From a checkpoint of a small transformer trained on Wikipedia: 8 heads of 96, 907M tokens.
Each number is 128 + 24 x the weight over its row's rms, rounded and kept within 0 to 255. Layers, rows and columns count from 0. Numbers have three digits each. The size before them is the row's rms in percent of the matrix's.

# up: layer 6 MLP up, 3072x768, rms 0.126, rows 1608-1654, columns 704-767
# down: layer 6 MLP down (transposed), 3072x768, rms 0.0328, rows 1608-1653, columns 704-767
up1608 100:093148112140076140115091171127137110154144153122133134099149112132119134145123136118115143163143130139129112122105123161143141134098105137160158136121141130133150104139132177111108139148138154
down1608 103:122157124133129127099124165116167145172106123130094124103145101119119147139118138150123159110159146104140112124172143115156101119094177138106138124159095102108079117118183163125110121134128148
up1609 099:101149120100128122116083156114115113174117124167114131130141106163144090145126115152140131114092102161172104136137093116172060126140105155117114124108120145125102095126101113157119035126135154
down1609 104:098106120058124139131104105098099137111090159161149145159157119163143112107127140111133154136146162145110108131146110117157124139094094116157126138144151110099112117136113159156104096115148140
up1610 099:127142119100119128145174145115136086097162105155124117079101117143125152133138136122126136166111121113151154118121112078142128138134116120169110131095141131150136169048176107078109139110129120
down1610 102:125135158149146123116136142146131140149145145165152094126141150100107134124123106141118126120111102143127137130116164096183122104093155116105139099186121130146112134145151133123125114117106085
up1611 097:130138148165108118167165135125161112122087150100116106120088091094096087136133144121143139114141147109120148107117119128151107156113133117156116073133095167149131117103118128093106126078093149
down1611 097:089159156119103191107125144133142096111127136110156153152077135139156153125089135118112127139094129097155132118162108139110104104132141149125137137132138120140101156108095098059136098125155094
up1612 093:136121101093165141150161116138109168113117129157136102170128115150135121136133109157122097146152107140155146121140159142143133159111129116141139118116136180100131107096144109142149127139100121
down1612 088:140141113146104127154089117134146171105107137126140156112132162124153111140179123135123131145161158136121080156139143185127120124120121145139153123121165146116090148119131106129115160138090163
up1613 105:108143118130131157098131137128138147120131135074104135148158113143145128105111174152087133150154136124157143136125118154082130153125094097146113132146173102114120137183123150120168104154138139
down1613 105:150132140124156149109080134091105139162113132142166108092188124134105093110145146078176118128132128084130116102116167138147197091125150116172113139103085124119153114139163131102138126143099118
up1614 102:123098147121126184080111088107085091119135118134096082119121097104133087112105146125093108125172118095099183113170133137103136105146134124123155124135079119166143071109109080142125113099122137
down1614 106:103116137120107114155121152144146151127098139111138121133129136139100109142134120125166160156131162120128123154114137139180138160109118122131123135119100124136139146127117136072148130113100175
up1615 098:146124146091125100108124077123104136163107137087112131112123147108143091186153110087152154071155159123139132110144058142143120124143075133128102084093138151146109164106142053125135132148131140
down1615 098:123116160145082115140131094083115099123092166122149182069142185170136115149139067105105145096145100113111106158137167108089086121124107084134099115116120136172140165094087128159104100108087155
up1616 102:154140178122153130107116107128155131125175132097172140140099146141097134147111157125130098140116125178090128117133125138149117177118132132142122136119104149101138147126133113152161099142139111
down1616 098:136133114100149106116140130151103145141125139131138099150167100110169099201150184130114142092098144125137136157139118109136098129141113137124128138140120148146115105159134142128137123152133095
up1617 092:143130158137132140115118148137112082134088112159130155145110182107102112125135160144082152097165161089157109122121125088149107112115115098123156130180116117105127167164105130114169133120107119
down1617 088:136143113118175109124121107134111135123150089160167127142117163143104151107154140136175107105153083136155112100164129114174153110127105131141158120123130056104107176143145102165114106127129122
up1618 125:112182140118103104127112125159119132145047151174148122113098129107158191109131126161156140135101145119117109112135147130145120154106181089157116134164136095141129178126153147108132123152123118
down1618 129:116122133177107125120145131122126108134078118153098132122148116106142167130106145105151132086090117077152124080144135141117098133106162093144134102156120150144097172112132142098177113108086148
up1619 098:159128139135123129139176139115113137133132166109131145152135138092101146124125117147124102111147144116112089162103162112112131131094154121109114148138138114118095164175127129124119114129132095
down1619 098:107142114127156135117124159135147063102110157147151150133124120102122135117126187122130159102157096107139087134133167132142152112133167160126142112110144156123162097093147135115104095099123129
up1620 100:131145164161123128146132137123127155120157155121116139109114118076118126181150091080145115134155116147119175144114109150135100140150133129105130114119114181116086140115125134148128115142083158
down1620 098:099134135113140149182107114067171151147140118150128140149129139174105165095108126153099145121125123149060113090081101143095133121142129142099144081154153145164172127117114118138131119128072126
up1621 102:115148137071135107101079124154105176172124116134150183109119115111116074084142139149160130145153158109112156143141126105170136167131120116168171089127110119131125175121109118122157167121172122
down1621 097:124119114138094114161153107104103102135093129158121130097119112093135138124117123106106134134165147133136101167165161125175100127141139094112136153192155133100137125140156126134084119129124124
up1622 096:150151186126160139116132158104120070128123150200120155144157132142129169138106125110158132126076138124108171106125099129161116173130094128111127165111130125103142135125143141090119106099128106
down1622 096:128120118121140109149130140154104119140107125087083111091128093143128109142134143103090143107127144143163139083164144116197109134108106111132135124134122152111125140141111117137118118146126148
up1623 099:164150150138106149116147129171128120144149147175113127118119123108146146154158079125175090179124102090114173133105129114123144121132135139116158156169151124154122139073130123072152128122145140
down1623 102:083134111147112143135133145129112089109150144108162140170114082112135173152130134138142127168120100110150107116138132087122123147112143141125131146115085064132160206160133144137093166129167107
up1624 100:157125110152112129146143074123127136122098129137174120125103124148141148097142113134129124160129188096136132135128106099158090161122141143180155110137138100103122121103127119111151132102084124
down1624 096:148121138120174144080148146113131110129190164122139151131138123125148182157109132137109126136099127130156126155098160166127141146076181148148108134113092128119168149131130178137154107133151114
up1625 093:138133095087166131113140127111129150123138190132152086122109157118092104131137155113125130162140129119122151145073154150146078126131097093105153130156170109122099178091112114141101131094107173
down1625 089:061135108153130090117129133100122079110155119091149144181110132163094115133104169137137181184088110128132142148138136124131097126149125087110120096127143161112169107147107068107118082085074106
up1626 097:161095084138153124106156139154133124133123132173185127126171112099090177107105124124120099150158099113109086101101095142133119145157115115125085137165112115093149146133159130116107087134161123
down1626 092:156156128094112118145087153179129104138152120113126155135133102098096114153154112165125104129106151145168127138151132096114098115117123048130121129108162154113092089109134151136128118121101144
up1627 096:106167135084114128125123103139111114103161116128121147115095125089134132137159102123119102121136090116109134143126109106124133091143119151181152091139081144142115134092138147115139121149112140
down1627 093:146125102143120130156132120150118098096129121129103156163175139121105142106137124115116156100141154122171102143089125116126127091143133076177150103122190152125114144139142174114135155145087115
up1628 082:144124098132126134140106143150181116099161120097087123076106139106143105169084117134146120122145126113100153118128125121148161140162115130149129123117150089155083151140119154088124114149109088
down1628 087:102164148118112116110176142139081129126119142172143129132118141150128157121203157133100179130165105152127130108152131151102080159074129122138135147107129152153164141142112160139107156103169184
up1629 097:151085131142126102111166147087132114133130168139123070134140114127145141125134110162124151108126112125127099146141103095156099143113128119116188131164078137162132122101147137133130126155131154
down1629 094:132116147124114119088130109129133148163137142143140110127132138147145111114114083128134145104099131123077163147155163146149120094091120177128131145082134124124145159143138116156140101136132148
up1630 099:111143100127167134142110133133124106138145165123154141118138073163122134138161136163143126145175117157109105133120110090157166114130126101163159094124127135139108116158105138098154149082114132
down1630 102:112130133088073113143124119157098116113108143076136115115082104128123132140156119158104111159105131113114134150140119127134144139164101124127116105133068158099132112178135126105153110134159113
up1631 095:120117151114124121140125097099098106160160120095075108124198165114150130133162160122131146127121113129169173120146150117128127150141157144135130143135135172156104093135097153145151136157111152
down1631 095:157129111137113110116116103116115131132131158170111169127112124141070139099155106101158076142135138138109130082138165120200130129153086122139145147088099122116172129137132129128089153147092123
up1632 098:121118098104176137162096133161112117122156148145172142148134127134102128073152154170148109131096108102113097146157141165191093143146129137120140093102121154159147147141150098111084116120134110
down1632 095:114162113142128139126168138131126144130144105102130101145113134110164113145155127158146167108150129159125139113111160128130118134136099134127163095119100132100139158092112154124170134109156146
up1633 097:149141105151134147099139106148102106133089133136128102134146136134138134130149155107124171070138069100139113127146147181135133139103124125115121119132083082102106165139153175133104133083147132
down1633 096:158156169137158088136121094110138138111106137083110087152125091106127174123172095132158087147183103137143112132146047145137118175150137064100155121110159108112122095148074102123101121107127149
up1634 097:128163107133141115152153130130131164107132128111109108090110156150140136140134152139120117141140189131151131121108134101121123089123139120158137138120140172144119141137139146150128122125102152
down1634 102:106122139121147107122182167200100125156080102124157147151113112134117140143163090105153101164132151125153136102109137097136142093139116128115119146117163110143162130113071142145190135130119117
up1635 100:118125135169112095181110088122119150076115117091128144093097115134205152103132157136152153130101147111117144133101174144094141133095127106110112084157122125056152141135107161066132115114139135
down1635 103:175101120138135123165136101144133116092135122136126151145057202137145121135118138111102091105149161122169106088125126096159096121118123138160122141123071148192065090159093108107138124129102122
up1636 101:112120157120115164089129132108108116154105116123117155115149158188150132144096148120135125152145145135178100134094151142159101137125135097105122152149124137126126131107117136114146156126085112
down1636 101:141121134171094137121148164064103160099128137159111109163109123134138114118122138141102141105131085128114143126108154125103079130124081135132131135131127122100105124137161126125133114137183131
up1637 095:150124127097124166124134099149139135146096151142175130139130122175123155107120099144118164065139164156118123074173103126141137110140098058141109131131123131120122085067167119146127122109157160
down1637 093:100133140121153118145116125136100122149126173159149158131137148117114165078125119143144133142118113151124109123149121132121132165142133142142128115109087108138109130140163097151091150138140147
up1638 098:143089120103079142116099150131140111135110131166105153138143101177119118136144168124093108140144158164099123089126101127105125136116166098118105145138092116135161145083110129106086145115134121
down1638 098:169119157141120084135105125154145090190104100096154110121120127088136144082099118141091138123132096110129158129141142122173191101136149145121128096142135111133177109132106099171141136122135133
up1639 118:150099168137139124110132136130097133087132129108152115140122094189145149177151092111130096122131106133135128138096145108185092078102148131124179106137106118113115114102134159117131140112099100
down1639 118:132164142138148107123193123148121155105133121123121151123105155140143147119073116128145148091093112155133160100132119085171126140082125165168144087126110139084103125142086109083093095103126100
up1640 103:121139100127118102135145142104100126114127130147102143125099101070149128132093127145131137106147129122110132104109093141125129092100124138138148167088147147131098155115159103104161137154095135
down1640 103:158150095127134166120123118105130121125116173147129144135159120174105152129120120123148119086146095163113127178151172123147142127128141099141146080120139139127106106144167090104118132162113104
up1641 109:141100154109085113131114146117128154097120128171134121118154104125119090160147128151135113165156127115095143141151119131155101110113131103110121123132138140145168124127087144093108115079171131
down1641 114:131071122083130139125145103133110119131158095132081112133138119108129096110122121097122126173114106185129085151146097115089107146104114142168126089127160129126152111125120101162137137109090095
up1642 100:126107103124089129140141151089151155167126165123114147110155130123094128140135160112136119146114144102160131150136096100123126142113118122122120140113097117106132134121128097138128067100111114
down1642 098:162122107124154134109097102107115105097154110116110124140166121175124130166158127104110081102186091111132148122100198138160115129136165120126116123150132132123133158157145158146084172122072155
up1643 101:149158092104120126111116153144126107146195137114068144129148123134104063129136179135126129139131174110130072113139119100126124155127131112097123146088157155132133095139124095138127149118118126
down1643 098:155127176128109113088147199141170092111148150147153178109111118089094109131154142111145141123126103092143095133112122114123104096174104110159153122177127130172100111139151120125133136130143127
up1644 099:163124147132157127080131118117157116163149155150113169112159199142095158087105168104088107144106146131089148131092086112144164151119148105113085147122145114175147164132148132119116103157100153
down1644 102:107100165142115092146128146111117112127103117139174146153159099103129141158132093083142160116134102135120148110117104162143094128154145110104120098124128142147148115117132097116146145133096133
up1645 102:149116145112116123124113125140098139148210166127140142091155076133115111062100107130122167170138122150199164094068189132131136171125183109139130119137143146138132153162125141099131111161125143
down1645 104:110152146145154101128112099122112103200141181171171117176137095181130136126115103158120125131122169129184113149099138139138117115138113121129106119127132144126147142117091095138145122118117101
up1646 097:127118131124124128156140180142165155157120156122190177137136091109117136150089137111133152137148084152127088112140149108142177103112142077182132146137148121133108157146181148131151121150161163
down1646 095:091112098147098085132128165119155148111166106136092134085130149079143110120142119131118106115137134104185147178144103135111120109162130163108112125141126098120125115109128112099174128102084134
up1647 095:157151138116136095142109143141129105100105146135171099104139119118082105131157137121103118122152100107123135131134135116117156100139143116165136141132120173107114096156127139139151100102105120
down1647 093:087105105150155142097100137147089099091080129141117138119159119123142136111138120092118132116138170152109110130152143134132076150144144117158072113147117141121169136145108118111151134134138135
up1648 098:133166108111116135164135181111100149146159122132140101153102114131115117069160091121086141116146120153145124116140174085165130126062172100108148091097140122184112145118139131162091105109136116
down1648 099:145102149115159135160131092191097117110096124171153168089127164139119111161114108119071135128115105117127103104132130156110132154160097079103102123092169143095083107148138153096108150108103079
up1649 105:093189160128112121109129139124173120114142151118150126165148080113093133122116170090114127074093143116127148124069139084100131134158134128135118111124180142156106170101149123135129143145134142
down1649 106:143113127161101081133165161134141116097147136143109124174154123156132113121118152125120150120170113137108156116113142137128114117109102158128167134172131082170111083123095106139116058105115149
up1650 094:127119166128119117124138140119157125130136124142149135150126110131127091113089155122146164124114128141109151108130121134139111128128135111091126090133101132118124133133178118121129119093127114
down1650 094:079118130117117139121140124115091101125081157135133135150096112122128141088149107181127136092139092118125145163150160143124109131163166129165134146131115125123152112143150120127184120164145100
up1651 095:148093089137139140088117125151136149163086131105084166108115142120158167114112116125161126148131094122131141115101119158133136117131091100110192153130113129133101096121140141137110127118147160
down1651 091:139145136133079124116091197186162115149127145135128173124135118119190104151114140121121138141151139179140113108156132113177090134099169192127126162151173112100106122128125137148145165116144086
up1652 099:148099110131139138144145158163084180147105104120104131134116115106148118107131135147127138117156131110112130105135164111164148126121097146131092102161066129145156122143135117085043131130082145
down1652 094:129154135190135127149139084138105153118137154126122079130094133081137121152125110134149148170084128141155174148095144161136083148138116137153147143136154165142102119103101133066140140128135133
up1653 099:119157142103110169094139123120136103135121129137104137134134141136130105131136148127109126118124141136139131164148128131138129092122147139126093122145146154153092143127108134140102168111107151
down1653 105:159133190121156108114133188125104113163140150147115130110116115084145126134157088111143140116131137150146141117123107095076118117122084187103130112122128111105140129130154133208134095099132108
up1654 096:135132169121138148170144172144102143132118115163122119113148126114128123157112105107100138118132099067192115135176139149121128081100102113120131112130135136171123118133092157135137119080151151